python train.py --rope_fraction=1.0 --learning_rate=0.00146 --lr_head=0.00519 --schedule="wsd" --batch_tokens=32768
Each number is 200 + 20 x the weight over its row's rms, rounded and kept within 0 to 999. Layers, rows and columns count from 0. The size before them is the row's rms in percent of the matrix's.

# down: layer 2 MLP down (transposed), 704x256, rms 0.0426, rows 82-116, columns 128-191
# gate: layer 2 MLP gate, 704x256, rms 0.0505, rows 83-117, columns 128-191
# up: layer 2 MLP up, 704x256, rms 0.0497, rows 83-117, columns 128-191
down82,085,212,171,219,202,208,186,195,195,181,206,190,202,214,197,227,174,198,203,234,260,203,178,202,189,218,193,203,198,176,221,216,201,203,193,170,204,198,217,191,180,187,213,169,168,200,159,201,201,211,170,193,218,182,201,235,207,181,211,196,218,185,188,183,191
gate83,094,187,184,196,224,219,186,187,208,210,178,195,168,223,170,162,192,192,191,194,199,177,214,192,213,187,177,232,222,201,197,214,203,138,188,198,179,193,229,225,150,194,142,192,211,205,201,209,195,183,182,199,184,181,213,192,217,204,234,183,185,204,184,256,237
up83,095,194,187,180,242,201,196,238,169,207,176,207,157,189,196,202,199,239,195,177,239,216,212,172,183,208,172,173,207,170,212,219,235,221,204,210,226,216,191,210,215,223,231,223,193,212,214,210,181,169,202,216,171,201,173,241,211,212,191,154,213,181,201,188,192
down83,095,203,181,198,246,226,176,236,193,224,175,196,137,215,187,166,199,232,168,193,247,199,218,195,204,179,164,224,223,190,204,258,241,230,210,191,180,171,235,233,184,216,186,207,160,203,198,217,189,173,196,210,182,168,187,212,208,212,231,191,203,182,172,234,215
gate84,121,204,224,172,207,189,210,218,242,175,191,214,199,235,179,183,194,183,202,213,224,229,195,216,245,233,191,209,219,237,203,168,165,198,213,217,173,188,192,225,198,203,229,208,176,161,217,181,198,213,199,147,215,212,198,201,191,196,223,226,200,208,206,245,192
up84,127,195,151,231,190,212,193,187,158,222,226,198,194,155,236,219,204,223,182,204,172,179,206,157,164,174,208,191,179,184,200,232,223,229,204,195,215,219,201,182,214,185,171,205,238,214,183,209,203,180,193,243,176,178,195,218,221,198,180,177,213,203,202,160,219
down84,126,210,219,197,220,213,169,173,191,225,173,172,200,232,184,187,213,189,186,181,215,179,199,224,195,197,211,202,199,175,186,199,248,182,158,166,207,194,223,197,188,206,197,150,199,201,196,221,170,199,205,208,196,190,192,209,224,179,219,219,189,203,200,171,200
gate85,142,224,198,228,230,212,198,201,223,200,203,162,198,232,172,142,173,200,199,176,214,188,209,213,210,179,193,193,213,173,193,224,205,213,198,156,189,197,182,208,225,184,204,214,169,196,220,211,180,241,204,172,180,211,182,202,167,214,215,183,163,187,209,179,192
up85,118,227,197,213,211,189,201,211,201,189,185,187,218,198,180,168,198,156,172,177,202,196,201,234,186,197,213,221,216,170,203,196,196,180,186,164,187,220,201,172,221,223,185,222,215,194,182,192,185,238,221,183,164,210,174,189,197,204,189,174,181,205,226,226,198
down85,117,174,187,187,180,171,227,233,173,198,193,224,224,160,196,233,226,180,176,207,162,248,199,199,198,210,202,214,196,220,188,184,201,195,216,228,194,205,204,201,204,200,194,205,213,192,184,176,214,182,184,216,207,218,207,190,208,213,173,183,215,186,199,236,247
gate86,087,219,218,187,227,245,179,212,207,243,192,202,235,213,191,177,172,195,210,204,199,204,178,207,210,220,203,198,231,155,194,212,196,202,203,180,170,206,206,209,189,219,165,222,170,170,219,204,181,210,214,186,163,208,159,208,227,216,207,213,172,178,190,229,219
up86,095,228,192,186,199,193,210,204,199,203,189,172,204,198,199,220,192,208,185,152,229,199,204,215,191,193,188,194,158,164,193,236,220,207,191,188,166,194,213,206,174,197,201,217,225,209,211,227,226,191,196,194,184,202,175,238,239,205,192,183,183,207,195,181,178
down86,092,210,196,174,210,181,218,223,195,199,188,204,192,194,211,230,212,202,188,177,232,207,199,188,188,187,183,168,145,200,181,243,228,206,211,187,186,200,226,203,175,220,197,190,203,223,203,223,215,200,193,187,201,218,175,225,225,208,188,197,183,198,186,207,250
gate87,065,204,192,195,221,211,217,225,186,198,200,207,236,222,176,208,168,190,194,212,213,207,226,243,220,205,186,182,193,231,176,223,194,163,187,217,151,221,227,175,183,195,171,214,179,207,210,204,176,216,185,207,178,177,183,223,227,186,215,204,239,239,194,195,257
up87,062,218,204,202,200,217,206,242,166,199,201,195,196,203,171,195,184,187,216,227,206,227,275,212,230,236,191,171,178,187,205,199,201,168,197,206,163,202,178,179,146,205,207,196,181,181,218,214,157,224,182,192,206,171,196,216,199,196,218,190,182,212,241,195,227
down87,057,165,209,196,176,185,223,197,163,211,208,199,218,226,189,192,176,215,183,190,198,209,230,221,200,201,194,195,181,231,152,233,203,154,192,183,192,193,208,184,189,196,204,208,191,210,188,199,186,217,195,244,192,172,189,194,209,226,196,196,208,226,201,217,211
gate88,045,186,203,194,209,182,200,181,201,177,183,208,195,214,194,213,173,206,204,192,212,172,202,228,189,185,162,175,214,225,199,201,224,207,180,196,206,176,171,191,201,205,207,172,205,200,184,195,178,223,211,190,224,204,192,239,192,231,200,211,180,211,201,211,174
up88,046,209,209,209,212,209,188,216,131,210,193,194,192,200,211,174,178,200,183,210,208,188,183,239,204,183,201,193,223,210,229,198,195,192,205,190,210,191,180,195,232,195,180,200,243,212,220,202,188,181,205,202,193,169,162,245,157,205,205,216,178,202,198,222,208
down88,042,198,192,187,171,171,205,197,169,192,194,187,214,162,197,188,166,225,207,197,195,201,201,211,192,182,182,178,175,225,215,208,189,203,234,210,183,188,169,213,195,226,183,203,180,222,184,209,204,197,185,183,215,189,183,190,169,228,199,192,204,208,189,232,225
gate89,073,204,197,196,224,207,197,216,184,176,202,176,219,219,167,203,227,210,205,195,184,164,207,198,194,176,193,202,224,206,186,199,196,179,167,220,228,200,225,201,242,219,192,173,217,232,193,204,188,196,199,169,182,182,207,225,229,179,216,180,186,241,213,201,207
up89,078,189,199,184,186,188,203,228,248,209,185,222,155,184,203,217,171,213,195,186,204,208,185,199,223,187,187,203,179,207,213,236,218,212,184,218,226,196,208,209,183,190,201,189,208,198,211,209,190,208,217,194,245,208,231,226,168,228,182,185,215,197,213,200,214
down89,076,185,184,202,178,205,191,258,213,206,188,205,182,213,175,216,155,213,164,187,217,193,183,190,231,205,201,205,185,194,184,229,231,199,180,212,207,231,205,208,196,190,212,188,217,194,212,212,202,221,216,171,225,184,225,204,186,188,195,194,198,248,207,211,176
gate90,065,182,189,197,187,195,198,194,203,166,203,168,231,201,196,203,182,217,193,226,218,193,172,209,206,169,205,205,200,206,178,217,202,225,211,228,205,232,201,191,209,219,185,206,283,195,208,196,182,203,206,209,216,224,255,195,198,216,218,196,244,215,209,199,247
up90,071,171,206,190,184,197,191,187,187,187,210,207,194,221,174,211,181,187,190,208,229,191,218,237,194,208,205,212,204,231,176,186,230,186,211,202,215,146,197,174,155,210,212,207,232,221,204,206,211,180,221,222,205,202,206,238,206,204,223,200,201,231,192,204,193
down90,064,217,212,188,239,219,180,193,210,219,197,204,207,173,164,176,202,201,200,211,198,191,220,221,204,169,181,192,208,202,205,217,185,194,214,181,189,240,195,235,231,186,203,219,222,173,176,211,161,204,213,193,195,195,199,198,180,212,169,199,201,162,202,213,262
gate91,034,211,192,197,201,198,226,211,222,176,208,213,172,208,206,190,208,180,199,199,227,194,253,199,215,224,223,204,200,177,182,222,218,194,179,197,231,151,225,191,283,181,199,174,301,202,223,214,168,205,182,178,185,196,208,174,217,202,198,215,218,215,227,184,216
up91,050,184,205,206,205,203,215,197,221,175,181,210,167,188,183,203,213,208,221,183,189,185,223,212,159,202,197,216,193,237,197,206,170,201,201,182,175,184,204,188,133,213,205,199,252,145,194,202,206,175,171,192,250,213,216,190,216,204,225,230,193,227,191,199,172
down91,032,202,207,204,193,198,225,186,195,169,166,212,205,172,180,190,199,200,187,172,232,144,191,194,167,213,203,200,189,223,197,199,179,191,209,189,209,174,200,206,161,230,218,179,207,184,186,205,168,191,182,189,245,209,223,189,209,202,210,220,191,220,173,217,137
gate92,033,187,174,220,221,189,173,204,210,219,201,180,221,213,184,190,205,208,206,183,210,193,210,215,194,216,164,196,197,173,202,203,212,189,195,214,195,168,198,235,203,181,198,191,265,243,211,188,214,224,187,167,193,198,203,212,188,168,194,165,191,181,144,175,196
up92,038,206,189,197,219,216,195,203,221,232,198,190,203,204,215,180,199,189,191,198,195,196,215,210,185,190,227,188,219,136,200,211,204,184,208,210,174,219,214,193,179,221,183,188,193,243,168,206,171,193,166,192,203,201,223,202,223,207,233,137,203,223,204,237,201
down92,025,178,175,211,190,200,187,207,196,192,196,213,208,214,201,212,242,208,169,177,190,158,193,197,218,208,206,243,194,196,220,211,212,208,205,217,178,235,183,208,187,192,206,220,189,213,200,190,191,197,206,182,197,206,210,208,183,150,241,197,189,202,192,201,127
gate93,026,139,199,210,171,211,194,196,259,203,196,187,221,199,208,167,201,189,199,184,181,195,230,222,195,177,230,214,215,164,177,210,210,216,177,199,204,162,200,174,179,201,225,180,226,214,213,197,222,207,215,210,197,221,193,232,191,192,192,238,190,187,209,209,162
up93,026,191,183,165,189,203,216,194,188,208,195,200,210,205,219,197,209,214,226,201,182,204,201,204,197,186,183,230,206,157,215,189,214,219,189,202,178,221,193,181,168,206,229,212,134,186,179,209,206,208,236,185,220,208,177,187,198,212,187,187,171,215,220,198,223
down93,018,181,209,213,167,196,180,212,176,164,156,207,191,215,204,193,208,197,212,209,178,192,202,220,204,218,210,175,193,218,162,230,219,192,193,207,238,227,187,182,228,212,234,197,184,211,199,192,174,191,228,229,192,229,192,196,200,196,199,235,206,198,209,206,218
gate94,052,196,215,180,235,182,188,215,165,233,205,218,221,181,187,183,181,180,217,201,186,183,201,269,195,203,220,197,206,99,192,207,197,200,187,207,212,166,202,167,204,199,193,200,159,232,190,193,190,222,212,211,195,174,190,239,206,193,196,153,187,219,204,224,253
up94,051,208,214,231,186,186,193,195,243,249,198,211,186,191,160,220,189,215,227,178,223,175,143,234,166,161,227,242,221,190,205,184,185,222,205,191,171,186,175,162,128,209,210,209,216,216,188,203,191,170,207,208,200,198,207,199,182,175,162,131,163,169,189,185,211
down94,040,199,212,224,214,205,209,206,214,229,164,207,182,184,193,200,175,229,222,185,225,224,199,199,200,184,180,223,230,211,206,168,184,195,193,194,195,200,177,195,191,221,197,204,189,189,198,197,176,179,183,209,211,220,210,195,192,221,187,185,178,192,154,172,198
gate95,036,205,201,203,180,183,198,215,210,202,198,197,220,211,214,188,201,207,214,215,216,201,206,192,207,224,166,199,206,184,177,194,161,184,190,188,200,185,185,188,254,201,210,160,271,181,248,207,222,173,186,191,167,180,178,157,216,191,188,175,203,176,189,204,194
up95,037,205,220,197,224,201,203,192,186,202,207,191,185,198,181,225,201,204,217,181,175,193,164,207,201,210,230,200,203,162,195,191,226,206,210,224,221,209,210,176,257,193,163,182,165,189,206,194,169,219,233,196,196,159,214,243,201,185,201,166,196,221,230,176,251
down95,024,199,203,217,212,202,229,212,205,226,196,170,186,247,165,203,215,217,228,194,188,238,203,188,199,200,188,174,208,211,190,198,239,228,191,217,210,174,227,200,236,173,192,185,190,221,223,183,183,190,202,220,208,193,178,217,245,200,199,217,184,178,214,162,226
gate96,134,205,191,191,194,196,195,197,183,203,192,209,220,199,205,227,212,215,155,204,221,213,215,194,190,183,201,149,213,177,234,194,234,231,184,205,178,209,194,181,190,183,197,175,194,220,237,225,187,185,199,192,199,157,172,222,233,194,154,176,170,163,202,213,203
up96,135,179,216,204,224,204,174,196,220,190,198,201,185,230,215,169,215,194,218,193,218,172,176,199,222,234,203,202,204,195,173,241,209,204,208,211,191,176,193,189,197,205,222,225,224,201,188,215,200,217,209,182,198,237,193,213,192,231,201,220,184,235,227,206,171
down96,135,220,211,200,223,206,170,185,188,219,184,194,181,240,228,195,218,203,166,183,241,196,191,198,194,206,214,174,199,163,197,242,246,240,215,218,172,187,231,210,201,192,210,203,211,189,208,227,209,203,217,168,209,178,163,235,233,195,175,199,163,204,229,201,205
gate97,096,207,198,218,208,171,189,160,203,192,192,196,172,218,216,211,206,215,172,207,170,168,205,184,199,211,205,190,204,237,196,190,167,222,247,246,176,228,211,203,188,205,188,169,185,177,233,173,200,168,204,198,198,225,187,171,192,206,173,231,212,202,160,220,198
up97,103,189,227,214,183,215,213,235,195,180,213,183,226,206,179,209,197,152,180,235,228,231,206,187,223,208,209,244,195,195,235,191,174,192,176,174,212,200,192,222,200,216,174,204,252,206,191,201,193,212,177,195,198,185,218,208,191,191,220,195,197,235,201,219,198
down97,104,190,182,174,225,219,190,195,194,202,196,203,198,200,200,178,200,220,255,187,211,196,227,194,215,212,202,205,189,192,184,231,223,196,157,168,203,201,212,201,197,177,205,208,195,213,177,223,199,204,201,214,196,206,192,218,214,195,230,205,184,183,215,141,221
gate98,067,168,183,241,184,192,190,198,183,187,215,209,218,216,179,246,209,207,181,194,161,218,217,224,179,210,198,218,166,236,191,200,202,198,194,209,185,216,177,195,240,190,215,201,179,237,209,200,186,175,198,196,202,198,188,179,168,202,193,237,192,190,208,174,186
up98,064,220,201,212,212,188,181,184,194,213,179,206,187,218,201,187,187,188,218,196,211,174,236,203,191,174,219,187,187,189,188,193,196,163,181,161,179,224,195,154,169,189,242,202,213,214,199,202,172,202,180,217,198,216,209,202,188,183,198,133,213,216,175,181,154
down98,061,191,172,190,143,181,194,218,163,221,223,188,203,208,245,223,207,223,156,188,174,228,200,213,185,186,194,215,181,207,206,187,205,218,219,216,217,198,154,222,233,220,186,176,164,208,216,171,212,213,200,160,205,197,210,206,161,237,203,239,140,201,194,172,158
gate99,132,204,189,184,189,238,191,190,188,189,192,198,192,201,171,215,218,202,169,203,163,185,175,195,181,193,196,187,217,179,219,193,213,192,190,184,159,163,198,172,211,194,180,171,182,200,212,230,212,193,212,218,215,180,213,193,200,188,199,223,172,177,199,206,167
up99,135,196,239,213,232,176,201,196,200,221,210,228,203,222,213,197,213,209,237,189,225,195,210,195,217,213,182,179,196,217,180,229,212,189,178,207,214,227,217,205,205,204,210,205,201,195,198,180,178,196,185,181,176,217,190,179,206,196,215,199,208,199,230,178,190
down99,140,209,227,207,233,189,179,182,195,232,204,203,200,244,196,204,229,211,196,189,230,192,215,200,218,221,193,183,174,188,181,224,239,206,186,193,197,221,229,202,209,202,209,176,172,192,203,186,191,188,203,186,179,170,193,189,228,195,231,209,200,195,223,176,212
gate100,088,227,225,161,209,184,218,214,246,189,194,195,152,187,190,184,205,219,225,196,224,185,194,234,194,203,207,170,221,165,184,189,216,202,188,203,174,211,214,161,168,189,219,189,194,208,196,215,173,189,236,186,182,197,197,193,203,182,202,217,204,178,206,182,197
up100,094,202,224,147,199,211,209,209,217,219,192,157,161,186,199,200,197,201,188,216,206,196,181,226,224,194,185,202,199,208,199,212,189,189,213,210,175,235,184,187,162,193,234,211,203,204,167,197,188,233,257,199,161,173,204,193,203,178,217,256,189,175,207,206,223
down100,094,180,195,161,195,206,221,211,202,211,222,183,180,151,207,206,185,179,177,201,179,221,196,200,221,182,169,226,182,224,185,217,186,207,216,221,165,179,170,211,205,218,221,211,205,210,169,186,224,199,204,199,194,185,206,166,182,199,178,217,187,172,219,216,183
gate101,082,166,175,198,219,212,230,203,159,188,211,177,237,199,207,213,191,180,227,199,203,217,204,208,164,204,184,156,169,170,187,215,174,187,202,184,193,216,196,180,170,209,176,215,220,243,205,209,182,182,204,177,211,225,196,207,174,193,225,217,229,195,204,186,169
up101,069,199,205,170,199,198,172,229,234,222,196,211,218,205,202,167,219,179,205,192,203,197,219,227,208,207,218,163,208,148,196,180,189,200,196,196,218,203,213,199,229,208,223,173,200,166,196,206,203,198,183,214,208,183,227,199,226,198,206,172,183,201,201,190,210
down101,068,192,162,175,216,192,236,182,149,168,213,195,230,197,215,198,175,191,194,201,214,201,189,207,181,206,204,161,139,172,197,204,194,163,201,194,228,209,181,170,206,213,169,229,202,220,202,215,163,205,210,180,207,207,183,198,224,236,218,222,215,212,183,191,150
gate102,108,199,228,206,208,248,162,194,198,199,184,200,211,200,176,194,199,168,178,224,214,178,195,188,221,191,203,229,189,170,230,195,216,175,211,216,238,197,220,164,198,201,196,176,190,161,196,198,201,184,209,166,189,184,242,197,194,188,218,191,162,228,227,214,195
up102,111,208,204,224,182,178,197,210,199,214,231,231,244,203,211,202,205,222,236,234,189,173,219,201,172,204,210,211,239,189,188,170,190,190,182,172,189,191,173,202,179,195,205,172,146,199,198,193,196,205,220,215,222,223,170,225,195,229,214,171,198,196,202,194,196
down102,118,204,207,216,179,210,163,213,216,220,226,233,249,207,188,187,207,194,206,232,210,139,210,184,200,195,221,218,236,175,205,168,197,202,192,178,214,187,201,185,173,212,196,154,170,184,187,190,196,207,215,196,194,199,210,224,199,201,236,193,182,206,215,213,254
gate103,110,226,205,240,235,231,175,205,202,197,203,183,195,213,208,163,183,198,197,184,226,192,229,214,179,213,196,207,217,158,197,213,236,210,155,166,205,180,222,197,213,216,221,180,210,197,191,204,177,196,192,226,191,169,187,210,207,207,222,186,191,217,231,193,195
up103,114,228,169,240,244,184,218,198,197,206,214,188,199,201,215,196,182,177,206,166,241,224,196,220,192,189,187,198,206,193,194,219,215,238,192,180,194,184,191,214,189,219,187,198,174,212,233,200,171,217,190,236,205,202,224,185,208,235,216,202,227,197,203,228,166
down103,121,212,169,221,219,186,229,203,201,196,207,187,209,209,231,210,168,169,231,175,239,230,189,198,202,197,188,213,195,214,186,234,224,228,189,178,198,193,174,203,209,224,189,207,185,215,240,198,185,207,187,254,193,205,205,188,232,230,204,205,205,184,193,233,241
gate104,089,181,192,187,182,177,176,189,229,193,198,232,216,206,194,195,208,207,211,208,172,221,196,202,184,186,178,187,187,246,191,167,161,197,222,230,137,195,190,215,180,194,216,184,152,176,241,193,231,177,198,187,217,212,233,223,174,197,212,194,179,190,193,214,194
up104,098,196,218,208,177,203,184,176,195,211,197,225,214,222,193,220,208,193,209,207,199,183,195,213,207,190,181,227,205,189,173,185,191,177,189,213,176,175,214,159,165,211,216,168,139,171,215,191,211,198,219,204,230,239,190,198,173,230,194,185,180,205,180,213,204
down104,101,178,167,193,203,162,201,207,208,184,194,217,193,168,207,208,205,219,193,187,169,217,195,206,195,179,188,159,197,217,197,163,163,200,226,232,185,206,166,214,204,185,198,207,211,203,212,188,191,186,186,190,173,194,216,201,184,212,192,188,202,179,211,212,145
gate105,128,199,220,181,185,205,191,232,185,216,184,206,180,188,194,193,198,203,227,192,197,205,212,206,233,180,154,218,211,183,152,190,181,225,192,231,187,199,223,204,207,211,222,207,250,212,229,238,186,189,224,195,192,142,178,209,187,213,189,198,174,180,224,191,193
up105,130,192,173,200,193,181,210,168,217,189,228,185,203,189,218,206,184,204,172,206,215,231,203,202,155,197,246,181,171,206,231,194,184,197,204,174,194,200,164,220,205,187,182,206,180,198,177,148,210,207,170,221,203,252,219,218,221,177,202,201,232,231,175,229,212
down105,136,221,192,224,216,210,179,178,211,196,190,206,211,242,192,197,216,194,186,217,223,158,188,208,207,217,218,210,209,193,231,230,226,187,199,175,222,197,221,191,186,201,199,185,169,195,190,213,203,211,213,181,191,216,199,203,234,193,228,225,196,205,193,165,230
gate106,082,202,178,166,209,179,207,208,198,172,198,188,204,204,199,215,213,171,188,203,206,218,216,219,207,212,227,217,217,206,200,180,226,223,168,200,216,206,206,236,197,196,159,229,201,212,204,208,221,167,232,186,175,186,249,201,221,218,220,199,177,186,195,222,203
up106,082,200,186,220,174,180,205,217,222,219,203,257,199,187,190,184,208,236,173,209,200,204,204,195,212,195,164,206,192,174,225,211,158,194,201,192,176,185,190,188,175,215,205,181,203,228,214,172,219,207,220,188,212,192,170,169,152,174,212,182,208,171,179,179,198
down106,084,204,226,217,199,242,196,170,195,184,186,194,204,230,176,195,204,200,193,187,228,163,184,171,202,216,214,194,195,191,191,240,223,174,200,187,230,188,200,199,167,155,230,166,209,220,212,211,184,215,190,223,193,195,172,208,217,190,203,213,206,189,210,171,218
gate107,107,179,190,202,246,241,183,198,208,195,182,217,218,202,227,220,157,175,169,194,224,179,210,196,216,207,224,215,239,221,200,207,205,201,199,185,204,207,222,219,189,188,182,184,202,210,204,199,166,227,189,240,154,205,213,223,188,218,210,190,209,211,173,185,225
up107,111,190,210,206,172,178,227,208,201,244,237,206,190,151,185,197,215,216,204,223,173,240,206,198,213,192,188,182,184,210,193,194,183,198,250,218,193,203,196,213,209,197,195,220,216,196,188,191,195,184,215,149,240,214,173,199,211,217,198,201,200,183,211,217,225
down107,114,214,211,172,191,194,180,167,210,219,184,204,210,242,171,172,234,210,194,192,222,194,176,202,171,204,199,207,186,160,197,209,231,204,202,217,225,190,182,207,197,178,206,207,194,190,214,225,208,174,198,191,250,183,201,206,239,165,194,232,172,201,222,191,177
gate108,068,197,171,246,178,212,214,171,230,210,175,220,219,204,218,198,204,188,163,191,195,177,215,169,179,211,191,229,226,234,211,242,198,196,187,203,206,191,167,202,184,192,196,235,184,195,215,191,201,216,183,202,230,237,208,173,201,208,195,202,191,231,164,171,232
up108,073,184,227,164,173,181,195,181,171,185,216,204,210,199,193,197,178,205,212,190,227,190,215,212,235,183,210,208,195,258,190,192,182,189,204,187,222,189,195,232,185,209,212,189,235,225,178,201,206,182,191,224,225,172,181,198,206,209,215,199,228,205,226,218,203
down108,069,217,198,198,218,234,200,184,222,149,207,206,177,225,190,222,225,242,181,227,236,180,207,204,215,208,211,189,212,166,176,175,184,204,215,173,193,208,228,184,193,199,214,184,192,243,190,216,165,210,211,188,198,197,188,227,233,196,219,224,206,194,238,207,199
gate109,127,200,160,219,179,232,204,200,207,193,229,211,233,185,164,185,227,228,208,181,206,196,204,202,205,214,177,176,232,197,171,196,160,191,227,199,190,228,200,213,191,198,216,219,232,219,194,207,209,211,202,208,194,218,208,178,228,208,164,204,197,227,226,214,213
up109,115,182,163,198,205,198,212,207,212,196,210,179,216,171,194,212,210,186,187,201,191,229,201,209,182,224,188,203,196,210,197,173,172,204,204,222,202,204,208,206,198,200,171,238,200,218,181,219,193,173,209,219,186,197,179,184,192,208,162,194,201,200,201,207,230
down109,124,193,235,193,206,177,221,209,196,199,172,184,180,213,220,211,157,150,178,216,191,208,197,208,183,188,229,223,179,196,221,218,235,193,190,225,195,182,216,195,208,167,172,193,163,209,210,183,187,192,193,209,195,184,198,203,174,196,215,188,223,178,185,197,164
gate110,128,193,159,205,212,210,186,208,168,209,215,205,200,196,177,201,212,200,184,187,214,193,194,176,228,202,171,184,171,227,168,206,196,222,205,225,185,239,213,172,190,188,222,168,243,162,215,201,216,191,209,231,226,209,193,178,163,182,171,185,163,172,203,196,219
up110,130,192,168,204,207,221,202,175,166,199,196,190,209,212,162,206,203,198,203,170,199,221,188,193,212,196,170,193,168,206,154,213,180,215,175,218,204,240,224,188,190,184,232,181,238,166,213,208,208,196,223,216,224,214,184,161,147,189,194,213,177,166,177,182,201
down110,131,195,162,198,186,184,204,227,180,196,196,217,200,143,196,244,225,191,174,215,179,213,207,184,226,181,161,190,208,217,175,182,178,217,208,242,187,212,196,196,205,200,214,202,220,182,180,208,216,199,178,208,201,203,186,197,162,210,169,212,205,175,216,222,161
gate111,108,186,184,182,221,226,180,224,205,204,197,169,200,215,174,181,207,210,211,210,209,217,216,246,208,208,163,181,220,172,199,191,196,181,219,209,216,154,194,186,198,184,189,185,188,191,203,221,200,201,229,202,200,201,196,197,241,169,247,180,168,228,240,198,215
up111,111,230,174,153,197,186,237,185,177,178,196,216,193,210,187,189,205,202,192,194,211,208,221,231,183,200,181,198,217,203,200,199,186,217,190,203,187,161,188,179,200,154,178,198,172,215,194,182,183,168,237,177,181,204,172,197,265,202,207,168,227,206,187,210,191
down111,113,225,179,169,194,164,223,156,188,195,191,214,179,203,220,186,192,189,192,190,195,229,191,199,180,204,180,195,200,205,208,209,167,201,178,211,215,168,187,184,199,172,191,192,162,212,204,196,180,187,227,162,184,237,176,204,235,238,204,171,205,203,176,183,243
gate112,110,178,203,235,199,212,226,186,170,169,216,206,222,203,246,202,184,197,206,223,197,239,203,188,202,192,206,192,166,214,185,144,199,223,169,192,204,198,234,200,186,231,178,198,201,173,216,198,235,162,145,173,211,224,225,192,204,189,162,222,196,192,197,184,216
up112,111,226,211,181,204,178,179,243,241,196,215,185,186,185,169,195,215,237,184,213,208,178,219,180,199,186,213,217,244,179,227,221,190,207,214,230,175,213,154,201,237,158,201,217,197,215,205,195,185,207,214,205,160,183,201,198,224,208,209,209,205,175,214,206,204
down112,115,210,196,197,187,237,203,189,188,191,160,216,212,241,198,183,222,158,190,164,207,195,207,212,189,230,230,211,183,199,219,237,212,205,191,166,227,215,235,193,210,142,210,180,192,214,203,219,193,196,211,223,191,182,183,202,217,189,232,204,203,205,182,183,231
gate113,062,197,195,228,205,218,205,204,239,170,163,215,223,223,221,192,193,217,179,182,200,223,152,194,196,185,205,220,213,207,178,192,160,231,181,207,221,236,224,198,245,193,204,187,223,206,207,187,206,178,196,208,190,190,196,220,203,195,194,188,219,206,198,204,206
up113,050,214,190,178,181,213,203,184,231,199,185,225,242,202,204,215,191,191,196,194,197,168,141,218,197,169,195,239,213,241,201,187,147,208,201,234,213,210,197,197,227,245,221,206,202,203,210,186,192,166,216,198,183,216,199,184,190,210,197,160,203,180,184,209,191
down113,054,222,181,174,188,188,192,185,160,203,234,211,200,178,156,209,225,182,240,211,179,192,225,193,209,205,194,210,194,209,205,224,224,163,219,196,190,192,177,197,196,229,190,219,207,205,212,225,186,192,215,211,198,224,216,195,210,211,215,190,195,180,219,205,201
gate114,129,215,163,197,185,177,219,222,199,204,201,204,242,183,232,195,186,189,194,220,190,206,209,205,183,197,203,231,206,233,192,197,163,207,178,231,198,228,177,147,216,188,183,213,199,215,171,184,227,203,196,200,234,252,178,176,182,197,198,171,248,204,190,204,229
up114,128,221,168,220,239,205,178,203,190,225,231,186,191,232,186,181,195,197,207,184,212,200,193,215,189,203,190,195,242,198,177,195,180,186,222,213,188,197,246,186,169,207,218,195,207,209,178,236,206,204,170,228,208,172,165,230,227,174,199,174,211,191,200,182,186
down114,134,180,216,178,164,203,218,210,196,200,172,211,204,157,222,202,215,189,194,215,193,202,201,188,173,188,207,186,168,181,211,199,205,222,178,191,182,146,175,178,222,195,183,198,190,183,203,161,210,210,234,172,210,221,235,187,185,190,216,194,207,219,196,206,167
gate115,057,199,191,195,232,212,201,199,179,216,191,202,217,212,163,202,216,188,236,174,186,196,290,212,221,216,136,167,195,191,203,195,206,174,201,183,194,167,205,197,181,216,230,192,190,216,222,186,198,221,170,209,192,175,244,235,218,200,216,169,189,211,219,213,199
up115,058,195,183,158,181,201,197,187,230,163,213,184,164,218,142,223,206,177,190,200,209,170,197,185,194,209,204,205,221,199,184,183,220,191,202,192,210,168,205,160,197,197,162,215,268,206,194,199,188,197,160,166,239,216,166,221,208,196,204,184,195,211,218,224,226
down115,049,207,195,168,178,183,171,196,211,194,198,219,169,234,183,201,179,208,166,174,216,195,170,183,200,191,193,200,237,204,181,183,221,217,201,201,226,132,221,188,199,194,188,212,211,186,184,222,203,207,193,164,215,199,163,215,199,209,213,191,183,182,189,212,187
gate116,144,181,222,206,197,237,175,187,172,208,222,197,199,238,183,226,183,195,220,195,194,171,180,165,191,209,162,183,209,197,206,223,198,189,172,199,202,183,219,191,162,206,194,214,202,196,201,238,214,225,176,197,176,196,179,197,171,217,189,197,178,177,197,185,202
up116,143,169,219,187,161,227,180,199,152,194,240,202,201,215,207,213,187,225,232,214,206,189,213,145,182,198,179,199,205,177,196,208,197,203,173,212,203,189,217,187,178,197,203,236,227,189,196,215,223,208,181,184,182,201,198,193,160,229,158,206,193,187,190,168,191
down116,148,164,203,182,168,183,214,204,183,190,239,191,195,158,223,205,195,235,230,194,195,223,222,173,197,168,170,198,210,211,200,186,164,192,220,210,198,197,201,193,196,210,210,223,218,188,188,181,208,196,185,211,201,231,199,194,168,217,169,192,201,193,191,204,148
gate117,130,171,187,185,214,209,234,205,221,187,208,191,220,195,219,198,183,176,192,178,140,199,170,162,186,214,200,209,219,199,200,195,164,173,195,236,182,202,186,199,183,214,143,211,194,210,215,203,214,224,209,204,221,189,219,219,169,205,198,221,178,188,192,229,211
up117,133,199,208,208,183,204,174,207,177,219,180,201,173,191,201,206,191,246,205,212,247,207,215,236,207,180,198,179,169,212,208,207,182,217,229,173,230,198,215,242,182,190,235,203,227,216,171,199,198,168,207,210,196,204,190,216,229,191,184,186,241,198,197,182,202